Each number is 500 + 25 x the weight over its row's rms, rounded and kept within 0 to 999. Layers, rows and columns count from 0. Numbers have three digits each. The size before them is the row's rms in percent of the matrix's.

# layer 2 MLP down (transposed), 2048x512, rms 0.085, rows 693-714, columns 64-127
100:487560515518544449487530468518503477488529508501476495489489484482494522506506515518517469488516485468489523507521485509496512501464480501466492553477527503562533464489468506461444510520510468
098:548509524510498476533511489473483448461455527494476499517538560505507516486497501498488510480500472459500443531517512530508477492527558511487474498480510489517482507443493522452501550453523539
099:501503509499526493480512493494524511493472474535524486534508464491485477512515490504488530511481490492503508507494510513526510497558468501489496521503538494514535505458487436497475501508513490
101:476556513520522524484483479536515487508520518485477479500478522490511543508495503507438496511492475505503503471514513510497508481511494475484504508492480515462499561511504503513482471504487509
099:491477537468490490498478482502495481521547488513454531464506492468523512487486497495530451481478509511481518507522456498530472495487558492521505471483501485477479511487503523498499477496536524
110:513504511455482532511514491514527536484544537546524477505475457491520496494487513561531459517492478521529527492503445522479506497533527466447470518559515512519477542530504526496478509486522486
090:508492496489516482486467520440452522542507473551500472511472492505501506485466486495509468494524525565528514535542462480528515497468497492509525444516475441521432479514523506513485457519517526
096:462471541479505537501507471568556510489456474539475509509465534504536508458516493554490453502476502458487449498537484527495519507504500515473495497527463487515538532488514485463544500515489468
096:497520514479504523531497481448508536505481485525520523483524483520475509500522443484533512525504489544492531469479521544491482490453534498502442517467517464485439471518532495504515515542486527
128:501523501559554514497517492486475507570513556536484477473456518562516512526463521458498560494454446489498541548543502503514512489513517452531530533452532465510487504494486524462449525503505492
102:540486494489489512506509523511570480537508547490513486505462471528530499508490470480486511494479466509543490489467506454520509508475493471489511475520507477450511533443521530469498498469494494
114:498511535507514495526486530464504492517511494503529509495509523487535509491515542492518485514524514477468510513496468488506512501487507442540480506527507498529520487527487510542493528511465488
098:570510494519511490447535523507517486496479494507491498505486488504507545491502444507513483483476446478456507521543504486525494513530524531519468540485502497538479491465491519528452503443472534
097:505475492487512521502470518483464512507514497470519518476507494514477498508512520517487507455486468518524497481499507505499513517508505491522515468527526528531498489508498450501505488514476495
111:535459487485477498521509517532549477501498473462455496499476539471488548479458475520497488491529471474493479483527510491493488498501491507498478495494550490509530511488493524488524570472462508
094:492462551477517513489509523508513505476484504520535507502500531484481464485547504485545500508513476469487467497477495496513470466466478492492499487527510477493475460521459463586488489505473479
094:494513518543538520512555527505509561500534487545527547489511486493482511461471522534479466495538473475519490529502516492498466510470510545499464479518502517551483506538452499495501486526470556
096:507462526521515503529468513505531461509502504498517468556511511522496547528549481489517479502488518498499539527519478509438537537511512480538510518477521481440517487490498491467550521491505537
100:520517474487502491498516508476465464512489511506503499513469470512510504494500490501519491533493528510472547487536498506505503511519487518496467491523537512505529501542513535521486506499481508
106:473519511492517490494496491506468546506511495473496506518499519467509505507488541507552508514530526454495488497515490516471503487467474506533483571509478509535502491509504529535521474522439498
096:529500502546526471517443514510494499485491465542529507462487499523513527436498462470487527506517511511503504503470491435485523547498506511511475477489492531504480482522499503518501520506493514
106:498465534456470528512538538498453480485516501502493486497476480482519521504478528511504534511509495537510559493492533534500525493471500495463533530533444505525498505483446503441523463479500501
# layer 2 MLP up, 2048x512, rms 0.0876, rows 694-714, columns 64-127
097:472476520476490472495542527470484509497484563478490506509538492499478480483550501509476561503480512526499452489526517474503519486521531537513515473523503529475483462499493495498485539502490494
094:511535509546515493506459458488470530492511526475503525488490497472490464505519519494493497491532485504474506485484504483497490507483481550490526527467516522474536532503487475472444486449505499
088:486486494497513514486450505483449510481524516520507505531491561523540496467482510488504482489505503500514520492467493484466496545444502518522533443486506538499496528521508498501493519505518498
091:506502500487482455501504481512497519468510462511546506515535482499487533466484515498500482521488511497446513463510483508531497460490471514462470543481499502538510533488480502513503482498505510
123:522557505488493517431513476489496495497470495474551472511491469513455502505481476469458463517504497545522505501514496529529470512531493529529518517502506510509491509518507484471502516503470502
096:477510470505501553471550466462505514522504499500496500546488520507536488516490507491528492535439532549503511517468526521533506478498475499535512508526511494509539453498522493494476529474491500
111:501478501525511495476500482505485468484500468520496501495494490493491512476474471478525496484497519509503499544498529536490552488502490505448524526503501512524477509533473513460517495491521460
099:538468511560481491520533473466500502512477503522503439558505530501536496574483477488535491487501475525499469469506505538519511511522480512492515490470506509507505493550545484536519517507485494
132:498513508504514498490478556482463466491478473489517499487442534505527520498456511518451553502489467503498510486519536511513542528559484456514523506469504488449540482513514476495495505536483483
098:447520510510505573500485517448525496510497541500517517523447478504516505551504486506479500506485564504534513498454505439482589534528468460541484516530473489518527492496436458464502504524488499
127:494513494544518497451454491494488482490546496472512532519478492496454525528508536498507517515538466512521490512489565525499505488499442467513498489525493485504484463460513519519506506495440482
098:503460524489512498485506447496491482500499499503501554504480485527454512514494470476491546450469485519476489506540491485510529506491444455478489499512500542481518488510529488529450485477490504
093:522490511490511486490502476470483530527496539463529487466442530532490512521488501494545480513490539502526497453471537488484498526517465499488487492494503510442503511512495466463519540539485480
111:481496489526489505447536469488463460489494507531505443496504512502549477493518502521441516500470487521463558540546482498528485489525523500501479526473501494524476514513479504493528472472488495
099:447476458456475499539502523533525508544531485478504500503487512506480515555491549499510521490539479527515477460523484537538500525521471498478503463498468522488525434482508489531519435487496485
099:508478491462501515511504549456501497494491517496539519503522486512523476494490536511519474499501527477490480497482495500506478527496481483475470478509521504463544489504507492467441464468506460
100:485490486495515492503464512496500504484465507504535493495464505505476500507537533502471467468504562481488512502569515550459522537508515501510477511441463509431540543506509498485516519509517505
084:519491504484513522507537512504516480533578466450512443478469521501534490503495497524480540508563545494452534559482465497479510519499496530464449527515480461487509458495476566502497517493488493
094:488514523546508452499505472442464512521503487524530486521506519512504504568535509508499473473526533542460521496527522500529482492493521472500494512514477507496469516533453542481475506548518499
090:508531511518502529437468509454535510439486499524550484510469562514494526491519520481486533474476466461501538531470508523499503486503482542514488510527507522486507474482497534524491479486498490
100:505458488479545482497518525511503463508512518481528476521539470455517511514521496520480449557478521502552506514507506499496459521449504521457511512506529539489508516468482525495458520509507529